{"num_hidden_layers": 9, "hidden_size": 192, "num_attention_heads": 6, "num_key_value_heads": 6, "head_dim": 32, "intermediate_size": 768, "vocab_size": 1637, "hidden_act": "gelu", "norm": "rmsnorm", "norm_place": "pre", "norm_eps": 1e-06, "positions": "rope", "rope_theta": 71200.0, "rope_fraction": 0.25, "qk_norm": false, "attn_scale": 0.177, "bias": "none", "tie_word_embeddings": false, "parallel_block": false, "init": "normal", "init_std_qkv": 0.0455, "init_std_o": 0.0565, "init_std_up": 0.0651, "init_std_down": 0.0651, "optimizer": "soap_variant", "learning_rate": 0.00911, "weight_decay": 0.0, "lr_head": 0.0105, "max_grad_norm": 2.0, "warmup_steps": 200, "schedule": "wsd", "decay_fraction": 1.0, "decay_shape": "pow", "final_lr_fraction": 0.05, "batch_tokens": 32768, "max_seq_len": 256, "doc_mask": false, "train_tokens": 137200000, "max_steps": 4188, "dataset": "wikipedia_en"}
Each number is 500 + 50 x the weight over its row's rms, rounded and kept within 0 to 999. Layers, rows and columns count from 0. Numbers have three digits each. The size before them is the row's rms in percent of the matrix's.

# layer 4 MLP up, 768x192, rms 0.0652, rows 358-571, columns 64-127
104:539426508553480493416557426507512507472390467593448438483515550445467525429556434521566476541468544381562551436480533410472482484521529453523556523503532439402511513526561468477454540482551519
100:459474526523548505522513454558553571514476490375486564484447516607424577406420488491503448498518420481520522604481491496501466428515469468489501513520504472456521551575480516441414582520537491
102:468589563621518449536453537475443443471526574481430613510516488468435509569443505513484518517608599553532457530511504499599480437514495539466521520504510472630560415448410505534409543609440480
095:544529539451459420522509475470581461463505476530498512521513544600469506497449448515473514413351429375577493492384515539474456438461511497530438460495533529458473506507431486528648521557461591
095:425508587573462579548528510465491550477479539432571466488533487532513485478561529555464582559504571564442478430511568503512459489555452532568490509529344496574594591482542450623590484511451476
091:575622461488385561386444487364499492471596474469504517463471563454558467555479468379589574531530554512548554491498532449556592486584536526454499452522484551548464424523492579588467513430495559
091:510458515555479546482464434495464475520531472513462508473421537545455546493509505420563480512584498480472426490494416396405596461546413439533585526438547467511411510468510591461503438474464470
104:457419522430576576572433440514531538460464487525507539520549438532516524486533293425475475491542499446610540499524490412503467527541591495533385430506473516469525508541456537458581474457487459
092:521446556400539536528513484453419438516538504468558567547463536547554448437511505527555481491476428526481433494473425497510476555463544556496513574489481467497535479556506463467503500448577461
097:486418508571454462464632468479549417465560490518493557465510500565561484490473417441585623506464506571504535540436508556445485393488533504474501536541530484568444566522470535450573557514535569
107:476518538496462553453510489581461465492493534405527562476501519440503405464448548479576543590545450578512440477606495458439540553504497484540507446531522490487593570447566429478421487452504495
095:526521451505499548448489377510539578519498543481504592453470453525513534480489559517527501459491497514489554597452450468490477422459458552467559535505548471541516474454502460542561490485571488
102:470595494553470564446503487614545481441496540621555457586562534497573587507557522475507525507466521429415464497524493455495530410490464451474498473498422620482536540555433466482420522530468441
099:540519440482438507401515541404483489544470517488448434591561490496410592480525514474343477427479501546487468538459489566444442527471365566542475509552607466545497450482574539485613523522423488
111:588467429537478534529583476572619478516445404527535542473543450561440483437536488438540491502551421534477556388536464435501488475503561518590546419496481523481512591538542484487494504387492529
107:504505412453563458464527461475417607504427493519463459486419491436503539464500485419464418447493464470468520477447518532484536537565514504562423542449565423491489532498551486539512430467456394
100:530568431561497418517460588527521488423407480482495518463475516443450506509467506496478447441536433477603524442481476612421531520538459498512517563507572483459438477543416435411495552506487510
117:508578568478565497479520526532480493501569474420460524403469498565502490407586514520636490525515499391511456492513453530437515527516525563508489560497536481475486485454522441469503535487428442
098:541584539483495484464495509554580525500459470494466506507539432477568606501523463378528442516463495530459611496584415534541563500481503521507444493509535505467470488481498489486514557491492638
111:502491515484475528438601496449495562477543562523489520567580407488622530595480478556399599531587435479454533487536507574487496515484528589548470467421498465489402548515449408418443471490517457
096:461519543529469455512433523493529473538613525526425564478409503458489581465463473470473431569520532555548499506436580476479599405450485511543541575499591401434557503543495490406510554560491473
089:533535536484411474531364496529505647560572513559504543547501400463433456561477501441507452532533599491470542535504540507454582538542521617509506436545518514502419579467431505457464389532506459
092:498501561475567383544429534449475425494405485437502458489555570459467618529516482481531488569484508449476406429506463498514566499530545476471475515530438529563534454487551504469487530463500408
098:388472496540471469478433443463529484485416495486454584403553556495412489426367404471517460525478456450553580477555478463449489487415586469476537536588504504532475553450485565557482539422530595
093:423444508406556496531474525449518460558524433559511418448463478499521552457508454422535514580551489509571520492527477480487523542518546501525430526478514438541456492490521449482498413527454459
093:450520529498571430551502518514379511511504547473432575505446532538435426476471427494545536525546488432585490383500491492451569493484555493521514552539498499515459466477491554399411497529465428
099:405527469472472500475480496496424434410609469550506495542431500553529502451513485452500598558556506540522500592560560558441399471577542490536564468566484439374475540426467595513462458504557503
093:464517582529488579436499503417523471453417555459588533435492467519381547484470512493422450516508441511555530439413529530549547424575542447433483526499513485417468511602436475504532516445493465
101:463496499522543532493484632467515444504615571444413483515462503411542443512630566457554529568530478492458485449497438436557473585553490514510441469498536421446477500468466574503525514521496553
104:584426482472525577545479486471520516454531543500433542477526581580448553455669456380484501446447516450551495531480476437344473561500456420493466450475486444497533477497462461470506486587447515
115:404576495456488548502478534522510572547491513500539560488505584632564498501508555501601443447554466504476417495512470515457467405598618542519474514494586455588486482525474486506543504526518481
099:505570492546477467483493530601474389589524434547460524442487503545434492486590531519621584554459468556503547559507583484566497559520604541483522525453547461525507488516526415419536570547566493
093:488366520475439536539497497516575511499515440568495461554450472484466421524506489590471459423490432596452523595497455481537470525558380519602586504523607537414505515499486519548427446474487452
103:549495414525545393435491430588556466513477493531542439524419506522524516478574475513381530455607558424540524484475470531515507469524598445535565527490565478504556457521509472444638472379449447
087:377482493490499461554448477538459447422531442491498506569535439540511538581498551456567556496469453495433485525546563467410467464535529429397456531516535515521460502420396477494503440505412405
111:497483607494414560532525533457586479505529578474507523464599480438401520535465500543485483408503526391439517598507501385529560516522566586516517510467438511556471512444509447447461454557477513
100:455541438517508452518500538544531541461531519528476449446579453552433491421529461438530470522464622540481532529526514432573320529380517540503523499521525444482568483521529499468507489452608437
107:486387486522405526588546435539524589533511458468525484557448499531467458454504512500428470581475393533461540482538517481438484471555522421581410501453499518512431480488528456516476472522566486
105:456563595558617560543384583494517535538442520451452528508473513540470528475529490481522430532501527599465484449465521416477430529472461408474577522499476511588369447500503485558498437482422515
102:505552580508478532471449400590561535529479441476540429391500448458459466559484533500520483536510489486562462542507511525503495498480591415497418485537510468506579403424482449493568538431502415
099:529486584492558545376464489514452543424646501538532547513515528576488494532510469453570541651543487355533500479560550505487432533496562567465535476446481534483518462519532484446527432488514534
108:474527501504438529455436499472463493509425541531598421513539508497583501456403506545469492530423496437563522565504411512458629531394441551542519487473565521452430476419535463454513528553535502
093:521561516553460460446472534569563542544467533468479453493484482618555516479471375567504545473474535513538479523508437456494505547575547547436453435556577543470485502488451533482561521494512554
107:511559513575470527446495553553480505439453559400503421494498485582561464553472590502597622426504429440636463509583457446447486510513385493585427572587516513442524514535386417406481497481459482
095:602476530576481392506553427500480504523459455576441511450573575450438489507499396594490492495461556525519557505472499554469437509498529571531462422522559540561490498539457574557532523444484437
100:494504433567528546436589584536505494485575453501501513562452508443482507408491511563524492541545555609526513552520372454487430477437469572479462463484467458455505497524527540453517452564454532
104:541486497507504522516544545541475455457520534443558573547501529424449467414552462568544433493519479642533519521555584446480563410504535498597547429437544504527487583474435379439441521508529485
097:436499524431446500563514409470451452625532546553574515475562484536541544466511475476469439502551454423449573387485497476462435418596459480434538581484566528509494483546503480508574498499512473
103:552498484542447471582353554521552538536451514465483548510471519519534589391477412467508475499625416411510538469483490548521490553496489484524505538512549451455447585523504535498452543467497464
101:562421565544511535538553389562485510390497499506476510484566477442433478552524481510496482468562430553479573500425439575489507487548466509575423531479505457504479587448565429518513550493575481
100:417451359547411478533561511508569485500468493502525508407429493512516498421411562477519532501472396495569511552556475515493459518510549483468432509528484365472490537520486564461539486482541478
107:512570589581448541503449481397565510467476531440502498425498494565497528515545555464548453470523533484496440460583558428574455495460490542481546504502520523480594490512435424488529459459453537
101:519569439536539493552589520534530457425509556578446467610515463530439503507490425478475478560561440558543531614477559440432398515546548552553504565516441593452468541583477588467539500458490466
098:435526523462437478480548495553564471489423455489464523528492424543457510469513421453516585471439527539472549578514638519520431495505481464520515549510531449543507569499412441430433548532504497
107:513525502538440435448530494467466556489465493492546516542434537427517540502531559564506498562562566567552486534460520460394565527494523502449519555541418519561432536456478543566490488523472384
110:527442476498504430512603496440426553483573456453452546437480438515537478588476528523572508490533460463533489603475508521462587505537561383539372475465553535538509508467603498496384427478451454
100:505452474611489514438475606428519546525501466464589613467474408400473479446482451497483471431491548450520535446473537441426415543522487526511589480501475513515400439573557508492454539417429455
098:488422491542521519550455556420481578495563514419541400539486560445391532516486558480558517517491451513518551479425467516505455492507611453506613506637437611423506505517537517476558489519407446
106:471448485498483608481507395545544433457532540372421544538477521497544535580480607411480521463488547409561534482487607563475477510505464552519544521417478516536457463527455577551414537503506561
101:561459407544417522521487579483471482503508450546547465435569533447533519391440523397482511473495450572536478578517597537501554552515478516484564405506651505498447490569458470443515483553431442
098:508512565439435480555553484485504440518512611504434432469552432521523458495511470532453585420529569493537572534549527541467519497548485497488563451542464449501527445529461447488539552484486503
105:579424504516491496463548619509457494490475395423452452497576545607491541433514487488488540540471472607602483536532473510469365474582453457489515431427570419514486555501556538478570490422499466
098:504506600508399386569614411573551501499516577464587474537561424523521477531420497542525550568540480447542454465491554522511460463530515392505445489445461417509462526602432522467559561454544427
101:443538483544448550445511439475466445546471516490472496500560499483638430550470500488452521508503497513507628482445460601503559486556548459620490481506408476510437569524541531430474520544524450
090:458475465528561495537500472588463525503493525539453601497603522501591447404502520516512537568465548483478524471661485507460572427456447398473406451455522507587475362430453556492532546461511526
104:505458471508484502515429500555531529470519477486355429533482470560589603439572446586516492533485539480464547519601507557473383443463520520449478384438512472495514531545475437552523649511506546
095:515464417537494491387632513539492563436565497576491531467542449494535527476547513467528468460497527544532503486526433526461542564529513559570572545588434526502557403465503537490484554471550450
110:456532428506547408389409499471575459453428474539504514506429475501504438441610589408494564557499497458501558442556543473513517473543435493470462533602533458535468491520462509501438438537519544
099:545637485613499444493479479453456535557484537518500480500525521422569504595519474504523520530537444520476499463544556570446512519445533431411544532495535450534522497553496568523533516470489429
096:514512525587453480442493524499513438411413519402465492442475582466555453513504558582551502474429573507561580519490452547565543450453460536491493473509532557481496447494564482487525551483394487
110:516591598498498544541508516472560548482504586512517499498478573471374485521477489470424502530468454419522474424467411481444373426434517583607559499485552424470536552508483492508465487475420501
098:438528467436436468503483386493518499509481418456470526531512541523507460522509560534548366497474542531532512515506549555486476522440572597515501562413498531427425509534397513538539503489441540
093:531498491514510542511510610443505461448614462552513453604454481535494547413470513507494455506474580476578491501471428548487429474529479477451465429527565492465495486497566508515471573491559456
098:534462467540489498450521547490531506459542446526594528466478540493417473416484518557479469474602565486547510503489507544571509439442580490481479424553483504442540432470393490480508541418459526
106:497601480455577428605504479551532576560457503521466531439489539444523448494527479440494504554626572545516426450605424502566509548481556464519482368539435385535487584492415484487513473491539445
090:569490525468497523495491485458545538427502551480579545493529457551408503507448456608470523581458494526477533505590559525430570532533513521560427553484519457529577540464580445537415419470455500
099:480575520426507557509568587471552525492561472524543570524477601493375461575516527486569490502461490480570459530539491474385526430499522520477477582543483538522558578363472516546485474511401439
108:474541528635506524562571489444514522459468569497510426485471628534494498457542510482454535403465485467487416468413485501452475558514474472463491508467496446516547530549452536621491576509463537
093:407492530476420573540443469481537528496469478498495509504484559451546525559542517371373455544502442494581442482421570574454403530530465530554439546495430464467517505494479584472552497476485494
096:462503516511393505441552449567471498475465530512482390514441507534441471443463484448489467518462429524619562478478504496524583551525595515518446491549528461449439521472574457515531448501554451
104:464541532562478511592489542578450545522596541518519440474562400488478534597472447469467506469485505513464539481424463568472481411557570493535536424521457578449562536581630551442548478504463437
103:503471560537426499414619457514565430565503530501527454574525406513549483482521429513497451622427446495431570540481549401429513475559451526458560489470522495436536474529520517427455592607485545
102:517550484505414446500537552463484466482573498535528459523608485522581521499512497518544465451436513482528593521426489551448570601528541584542529423525531484525521545487388543520553487490496598
099:467497525535442463444581505491580602484402476560421504516462379457476528592487522513488480422484476504519477565505532554454559563523513549489470490519443465510441496481450448409494468447424418
105:506511560524578398435521408472561501432474519480471488509506489482447488351587526445364517466498524519428492447445467496498591475483529573529523469513501532422412458435404459491472537414560388
100:560498484498469475424538458505566502537464539544553496458455510422563524515553558499443530470482472447377553415562432414564569445440475453589483454525476474467506530481541486563469528401623463
102:404488530536433562504463552466555535443461491565528541495493476545513478503509507412526542455445464527529505467511540410508518548460530506507523404431587486448558459475501454520504509542495518
096:463605515581468491436549482515488560524501502484475504492544606520453465517528514533454511473482529485520534528502442461495469402508462452583359487502443500515494467538578570439479550430483500
103:498502507610499408429516580524555558438406495606451556466556532484418465431482521592499482485605453523566465449561576538493531455548483519493406500547408493555498381462469477551529444507562454
120:541482509448485487539484559532454493404499406395455520459398503525461513468533448524547469515531494452499418530512521587492556487536493526553438538495485530483434499398544447486424523493438469
099:443481523539462517546497589458432414447448491514476443529384470549595442471567544386579499512492505451475479527531564540512502513554474381546476599488630500558482599561457494423461496621482496
100:580418482493539530553491538527536506515478392530417623494435400502470561601556434484449502453432487494425523506425610468538548454492488504530503451537528447502420450488546503482545543532400523
107:483489598431481441515421464548498443619526478580490562531533466441411600495494501487473520479487549542534540492493509442413545497506611522487464558390450524392497450475406503454510594399616461
088:499464466568577463507469503525461516522570485451500505489502598456488451465545462581470438573572510479454412418428468486468483422479465468520474501487516663492485504467404450442511574436439446
105:441507538521522495532584544416533551451471464524425492511429411528517550480496442550547547511445418587398567505543473462432514578467419530509412477480427489549490519419527454468499486472505543
102:546459548478454488413509499421530589515443576521558447502506493458589473430460443415489501560463528423444467485458426521536501464470480467508620478566492456470469425439490508526554537459497501
101:503516472413488532525432554462518458506543435457522497540516444474506402503585418440516458543547553502491582491513612440427420444532509398506570453521550511482467545526568484442367476488505397
088:476516485473487562505458453510394451583409541462460461492487458521464480403516468440396495433485499514620481531522562531463594556557392529646498485437517546625496572415479575523439534521504536
093:526483447485501355566484499417479438478589536468529514629434590498513591503521582548549474476534449545488492520536532530476503510608439514386586605511520552540466465495536487543456440511483491
096:497434465537460432455470404538558503457400421558511420475579443465576508580504536465522506506439478479440454491541472570558440522553443508559466617541503525507525541539511526432507575542522527
098:422558536527560495472510564529557488461538411539486548500562606614571541488507410483551401487470613524474440435393449455486514449488471506454553455491468541473463472558551471501474496466476594
092:547420574435556459537530472491449440527560465517395520475591559539487481519473499496552493560485529580507459522531458532581484450443444504419453518470614483492489552495491450544510482475446474
098:461486548565519565477501527556457464478423517521425470525562486506495466446502547487425522594447420451476496536488651562394494522615430631475484501511531456536564520557464524428456480420536548
105:514465567521427539497453616489498477485506451500464508501462536568484518367533459487457617462502600478574461461421450550517486514483520486444495593480560509578333472432542520484558474452511559
102:636501534543468494520454440521509601446568577448453437577439418538497577408407478453470455550508550526555520543492497485490426538441407579535542634436569494535497603513501577543397513521522473
101:513477530546483564452476483514509528489467564560515429527566497543494472578438546542551447544487522458503510554433521500528418439560553502439502620553538618499557510522555468448472482427407482
103:618511495495475402499475535605395440405423495536587449508587554446567509430504459535599479476408501514539548553467557525502491554543532527507549535451547500520489488530493474490418440516488410
097:527459504471522471460438515500580587477543479594539527542503568558366470446615499521478498527463570502510489485507491491576623594455515582453463547537522457503530398441528459511527518575391467
108:566517479403490461447438513539503495505463480578499584449590437547489501536539485511525544567515430464511396480479432591475516471564518509412484403483578564510451469427469517523532462464503509
092:429547593516459531526430461328502438539554458528492469590466534433464480549455423606582471550461478494480551478510460480532582505441523431410454479482583538468483476423512442530346478534552490
099:546520533479544570489389570508458409473457424454520528576432464528523467537482499407551507479565521465404445522457537551486570335462439498473459502533513498582449491477424471528430507479546463
101:538491530500556478492469518495602460571508615497588413490500547519565509481558522507508521555475573500484583537486472348466454517561578441533471501452459450544517542459491462531539531399521477
097:517510547448460504479491478489426448486631504502450512516521552432537606546565478512462539462479548536492406458448521492428530424532462539452505475503576599521476465446443483527512465537541506
101:533427541497522582517476534451566486444426535627476563462487496398522536502579429579480455399488568540501468577506531536471474553473576436408538524593446491468561433520506455629538449481469455
104:531508397497462536495486320488498569590458486461505521557425458464495523546560548518483428530514507487502505506463464458441495550520534584544468433524490468590551532544512529479493487499461526
108:510474496538578545508553518516438529551521475532492492425605491547538428557555486430463448422557436397460400518507574472498434414628575536483474459517556474472562481482553500488518482486578491
099:500455648492479460536456529495510561481444543512581492461451449580498505458549579515504512524514401534486527521486418445523591466527546407495426494539467468521492400442400507466461560544542511
091:422486426444474593582565584462550494523606589533509392421568525542552534531541498524573411589490533484493443443481560465535448547466586524516548513390497514536545464490408425542563482524501508
100:574536471525581501469539510508443480527556495644483450520509508520540446455501448478401480643520473435479508591408474517505519436516515563473535523544618491475482531537528407482455579530540381
103:503424485539471441397530542495559461416451526442473458519512439394502538478467534533457468499546448467454587522452484538490474465444482502429507475555594532453466467563419499490558521470488406
107:488394514532470547459507511516529473473519443528498471460544475511526486486517465505480453513525542449536536525525487403564541512514493460419533493640485477446576491444571577513555437451553567
099:561564556485514551506523478437533484511435496529446544611449543472427504549502390523394524541463529395529463418517525512557457432449494471457500508527576467565480543479572494515413569497470406
100:478421527496432550433485539537518529517486429595439558524458471546607507449522594450490516585559492452553435472558415428481559456587499549515600517551452438476456508466555392448502439568495452
094:514583510543559495419495540488413526480411413519535585440580596494597593590531567478527459504533568436445407495489448498454535500448479530482434460417511578567453503496497474631569530508442600
099:531523595512495508496517564430487491429404496494540577502570427483492418468481481450436465530485558495532468589482451603481483574535399520562444508437484509546490492489586506542430465491515549
104:509497570551506472480409465513452449507512546460437544480545451496421580436590563561464522543561474494523408523503534616445567535492502534554620560487496355457526586524547567457470511509421552
098:536458443524418449529484590514395595515556543562528487442585571473500496479553472495474520554566540623455556524551551464567427559554542530503508438510529497541496547496503444483587626551485386
104:451590531581527480475517528440389409512511532517467472553507493541448515533517513560573507541526605485547551628591427453511504499482444447534375537537468489481541444480474571386531544547496529
099:463524499490510586463599510517466475469532454546534623524504458473514469456552488590550422505525496493383527484430530488520500473470462513413404535433447450489541397544452500490560497401608478
103:482516533427543399496472561575470467529536449473513527460518525547504484551437465578515543502524569459558468526492637424536531442596506477449444493584441555468440578468458500438493566566441449
100:501488534394502459521514446496511458494485528535511537439515441492548531547601525487531422558435497579579570527534588526578591558485440556435498466468503545461532549452533440538546511416468450
097:534454366412497400461508551495457492457448520524426574486519581452403502561531431476476472553488489447449468432437501559421557489579451578563494561446592518409484539515553486411533445578414488
107:547459512523430524452543559473551517449452510557408468374488528498503521465469408561484446464529571558463443510470385590513500509586510506478564468639582403468502459502500474450526521515449534
090:487518436485474476518571464502464471526549477451495472505541520476503453487401556467475544589487462482518480556494582455438371528466574487494470419451469432485493498527534474551606387526464408
099:479489499470493444524492491584432523575548536450493510548492445432492493514423585576501501503578533530467499556482468514507515481577466567549470476536481456455480542559463495494424488500393475
105:485556422517480399527519483552550570545514422525468489526411480531510514446577454557475540503551517464386554521595496587442564433459537509581533449535541414543447515432491539519574525529473473
122:523485490445562492494469528471426498565542494470527487535576569440489423545499436542448495498598522484478504500441519468508439407514529467551500394521487436471570422495473452508520474589494382
099:515513464515523405470414432399476485467530485454524514532402507603590473495486424436505476507568486486465503582490502502510469509460530479588554571417506440529459586572525436540393526479463547
101:485489483583449506549470556466456506573378469503582646528519435458496551498502454499465533410559501489573501518603476481538483564531545575509451470472500484513443470468464543539445441410558520
097:439529437484489482469524377572452494484557556562502402513439544495439512490557478588549511501507523536500485403588596415509577432516494531528555501558541490541504451464416472520509526451411545
099:497429562505489491438511508432568513509484567489460441549541560555470601540466446484515621606452514561527520510431551507413459523460547588418455431465487503486541572576514578433487495482503438
102:526574442636547506465639527521489440506493505535461493495429517576427519473457431546519479450440450449539496609539454585430515473513561506515464474572464547546547458505436544495505554511433577
100:468535489493542522550512434495536478491502544476529495515529594520435580417517565432431492490586573532472484535559486593485583559549456467423461390399484504521534490516454449512503424488539505
101:505503519488527538426508506533486438468483504582494410575535486491470509562457492499472452494461530456464502522505411519517500422572470467606478491438546544425392622443534581547438562496549493
096:490521592500437503483517486403518485396562500532568594483434443446520464525519496490468459441498450481591492500478506506490515464462471497580540451555459526473418562532559533417456492505481493
101:462456474558573474468393504453567468481505573446474566554446476591463446426582541485610468515457470564465480539634484486514572548455500453487505601571582492501444453452524411510449438498522436
096:566533425547440502474566457444448567512570479506444496535560454522639426532570537547512489544590521534510438530505485453469394535454483463510541447469420450545498546547585388419560469499418564
110:552526498606442488477518582504541414463520536485532522571520550530471387435489509535575515445420518468460414494425523449568583482484491561434506532525460481570463562495557574477449465561526494
106:497476464556518473570508505510448472436493398482543501492486491470448430469510510518539589510482509479589502520453525557496478494502478486444598448459518558452473457561491526539574542508480461
097:515522532525564514593505489487527477481413569508477488520589517530503500519556454441523394525444493486520481553535497460432501568458512427467466517570601501599529558423517461507550378428500556
105:472571449565477465408452520450382554438481487525521605482561500488563520445464463488559501444534544462504544432475495504447492618507456579460505525488415563525489471472447576551462539628560555
111:522485515468520501387472446433635524595547496510421469463469530436509486464524505446510485524617541524481512517489517572561571462475419450527461487542458392522536477576538570511582497488521409
101:538496480554541505521481477534488472431462544549467483456555566518424519493425573534550479487568481529556515492402463591374483521483445485504581465514580423493508469521454486441440558588477556
096:520471502522431480478503483490488546566417399508436549565466432510498481581488487416436461559441501471522605550429598458458489581555492544461521432487442547484458549569494498564572527430470479
104:471433578516524501525527537546531458506536530470418564577501474475537616499622424500542631547499513485526534425504533544557474459552498593493559541469466438467435581534506400507436627506482429
103:487477458540399536569415477570502616454528492457477584613465498515524478496537522399530519525434481558432417511567494485539604477517517479490418535509468557578497481546531495499419468495510467
109:440554510517461520530439536575467541601459378490487523466532452477568439496475427433615555486446460439498507496539448546422473543459563556507493482497495497553463531512559511476465473416471506
099:553511561543390531544577579534570436589467499543481472472527442462588536421591542470476473444557534546523457453517504481559510551474532408496447442470424539466537583440342463508611521465572523
090:565494459582525642386527521509368563567482469476504589485500522571511505441543487530540497581531438450450547527453534489557568537468475456463535518507505496447466560562467525444476453513497507
098:423431543540521506524487528452587550575490500427484495479436465529460617517471517460569376496427532456584460438572507515480483558416461498500515550356539557573478542644470546524499540505519510
105:544446443557535514539450444505502539530499462427476466453461520576431565481435581488504501552440580516563556586504509548564520518483546398541577497422526588503424539562528489476472440562452486
091:440468499491446516548469427556509537499565474487551546501568551435516556508591465563532552471557560522563390497562456476604517604565515596537490591442597504410496489470447414523461472531506455
089:443495450536596518596532526526598543518565527443565419541432465553518461484560503517456484631609501584537486529596449536505577494510488426497440508448543537442501509466483444537483504522427547
108:446528491569501492502521469432518570446573587569507499561533563523402553481499500502540480518469467570476479578514560530485550469670599390444576547613512430492510435451543547442561487619560554
102:459451511554487633502487450451518512440547466553591469403492517524455443513526516430435510411436494522466513445596497475548466534550367467604413516558533455507488546545471496511449598527494508
100:462587501538463556589460392516532562423459511448415426578474510494491458517542600414521444498499479521535477551537523557536485526512486594534441489493537512449470536477449419572577454449475457
102:589473546426469555537518518509528593464415504462534488547428493534544494465498417522393484483462535458574586504516481512402514414439503501552524435566558495464440590514516489504432564429483509
095:481505509531483479535570495460489458493488532474463522535471550537525513481571449503482418589533519480525588502450445543531507468425519484375530492558560502538529486420534504571496526522548501
101:538593542491506512485555509505523548437477550467432496483486502503583605509495467429396499509533548496546506515510632552506449553521495488479609500543419526536580467495509495426544548591439397
112:589447587550519407544522542491563487494536570472567442523535406521503456597452496508530425523473501407489501613491545501428538495545371580544514528480614472520475452620506531664557479563544566
104:523500589570501444433493473618509436557438544496544442484454544517482426512547536511526604563493554580541508528417455567498584452511509409503537465532499562573417531540501467466579429437462548
104:490560484520433440566526481465529412487524525499456486451636525586533489542486398447525510577592531594436490431469445491443551519390504592549462515626451451498539390408514412590432519546478476
102:501547456491471506569396571504499529496584517479494540538440451549535600511553551516482524531567504580530499526527471489481447465543518563522467546437442443597490500369454563488423447504353462
104:447447523428537537561534545566475488398491488502447587476484453501444441538504485509535548496522506495438442542581484557473530526482437552455445484533513489593434431525496556417486601488579551
103:497407407520507468495493538542548518577504481550597524524558444491566542412484491534497431526482516536523574497570505522536521449560522504466399488520580446524332468574453521466486508487449419
096:478537598421422579527482472530581524560505565474577527539485521532472578511427446478472491574496468407479485541478507493526482509528428544505514482479513374568453510567546490495532413480557599
104:565482486553530469555497450509570535477530498463539512445464474378541413576556472497515545451560401539523495578498457442468490433429499496571478477457585434465499477479640427431508445402459505
094:502562453591484489414475514463494452493514569506458407465482525453527543457582504542505514538508613544483478456404502470492493514606484481457456560543504518531486462408475490452571541548494470
095:530444447540489416487544580517645503500582425591389460503564499473520514460513556462489524442476527437504501441594508502485509556520494566519436484511612519371443440574440491471459530437607573
100:443541527430382519592512478441415512423502531498312538576508427529486387423456457529469526586559482511496450626481563540563591533521562551530455511408472548517438437471537480560533469419455469
088:582545482474507415590450569481503504507503565505589526468578533535518485452491483502594464407548510497542589485431470566513503480550523491461438439528485433484453507552503501502450526571382385
110:359483527509525497516444602547528515443497474394585484542439516522439502577497401459549563488468544519483506460541487496516516482531500516496512479571538423404476499445507495403471485591531435
095:536422471606498503466493526492565533522457502352590626450492502528564462502502576529584460525542456503467470592501536452488503344540597473493466512499518489575535452481483460495497473483527507
093:571518519604466496481528424496512470442546577486497588600451421566494494534525455477468425530493596501469503577486513504434493544417487489474601485532486467542443565513469415506509512484409406
101:576517608484488391476548447602506519397533507491453590545510454516564518502580519507546474461468456496567500494514474572437563585571432536413477423503427552436470416467436525443537489434546455
101:465498487601490557405560553521474610542470546525477512650471426605538547548445554512543530476536535461547480506449469480477554454457444587406451536557522576538500472551496523441490475415497468
095:544524473522472459542583593494551426549483502549459491561513504449510569497588450456441511485510558406546433476490460481471524514583501545561409459490471505520479471461552397555449518481567473
088:582524567481473467571468594423475438470428484477489467551481569412503435510510507506468490453501515531523499451449458523484558485486485479516394508496599544528422536543548486450561552493486497
102:472554478540501464452480472480513499555507541488471491435500491468540532573524448416460453391522490482571545571598512424493587530553443444625495477489565527463482512487524526478582523509566525
098:458497545489493511448473443402495442457515545460520446509553416494504545550471458504519420562535550540511457555427534516479614408444497470505478451501548538489516459614540500456539499509485509
089:535528498559498512532600549419509425518527553466560444468444450494495462547554537515546571482443495529518529439536465523539410559519520490522431510509484504461475503566528496454577601529432575
095:499416438526487572339539512443501549457555561474471557393505475546591554379489465487556575536520451519548486557510388451444507436453458525518547545471455541549506497491457505462540483536541539
103:517444536528417465527534581397426462527460416416418538538506463455531512471503524522542487408466448498484555573532491461455510494495569522569527518591498469480566489499562381469453464448443458
095:488557508475467455446496492490478639479565474512509492456506418562575532497549588499469390492534443595525492564519476497475442448552536549475478405516512521525534525482541550548560433485488375
115:494433524556562443357455488424504543558542507528570507511489493441453373442523520526414506565405491429522448556518495515514519540549392561533463510536551486557451518377556474461484442508460450
105:499539489375477362508451422464458557534463480529436499541580450512453503482549483485506478454511576585482464561547479559491429537501481480479414480439500461483501439427472454484526535392450541
098:459559407467477532468572464459449530542565490500448495467553454455427471447483394436481497463606533465530534489440564535522464515558425493526557520472449468553457495510517521393404520462421470
100:603475521517573445539509405468504568535496545471567470437495604455464512468453499482456537572544447508509538505442389445548477526414498566531491472428481463439635522481508491549469427483450479
107:506551493482486557493473537473393512470482454526515610469445595492474556471574576433414565500491448492522524581519469479499554580480490531528446530441533479477516494546525430423508551483487465
091:549542544610486436518485540480496487479452504449350556449588502450459483558490575486479486541578496481461509602449514530532498506558571518529574475523511475474452569540462534582465453499455455
091:538479449469498550489483438472520455444472426502574465471467523499504414459547457444541447506445543373466614537538374557496489500529585493552451561567477573507554439510476477548505510461513463
102:499562518520506540483543503452477542512609465534493486545466544397548634491544542500484491463540569405617507443449498464503449430530507457489599415552511413432486467449519542513549510513475450
109:403481474571521602534552470588503544569439598522547597544525623493456505439562488437420499481643541508544526499543564534467496451429447583489448518525491527499453516355481449533482465584527559
099:554590512567533488477492558386544519518480441497514513494478545404614462459390503358434541532520465504523548479442470469450517502506548508438552412542496476480484482521527452452525540480505366
089:505555484518625494515543504569501516546478542492505508446481523490470533477510595443566433513478548480455485485499427481481491484409520523560487496574532551534396414397502555470461462571434483
096:430442548479485466496459523441524508441550451493538536489469481478515547484512395456464470511455405462476444483519570483525409402516476443526495437606434520448421513466504492431531499520482482
097:471556555473506516533546496490527529446482599414602508543495465496509557443506514470471471533567554564461519504435492443542435408489515508415512507538424446493467486427490591601503546479552458
106:591497488643461577470498470469469578512438440539509444529565460540462550474489469513466549398536486474441494434588523473542529516613394566574442450522541463513526579582582443557492500503485474
112:558468454507495558535402487531590427468487468465445511534478561493524431408513551493483488481517510460558474498467512471469507506436565389412466533441489516521451442418447503475422542437566527
094:533515452550474431527446599570522473585495500437517552555475387521434535501558533455583514458535493552454562476564407522498474522537605482533471425545430546404486508475538520493459487484463442
096:502461428514533370465612525633512561483452449418512456527458472538533487467468445510461479501514426442545521534460407510461505465429495482433517452522438396417460497556405551469512539490589508
102:504469561522481483459467556382529474487513512476514514542641445540446479481541408417557534578522492550523421487482492398439397398589477540497437462547478489453447456503448440575487467531548476
095:498471535637540603501548620478528384492400569524462444549522445484561541527511513465529430450504478485606457487520537468409470464471474438498560560524498500580564564571472535472417468481479551
090:559464446528523486482565469505430571523428420443498612421533490499459430469461467534451458471468564595500503519505467424444529460512596573617409486465555515612492535468460481455452537627597517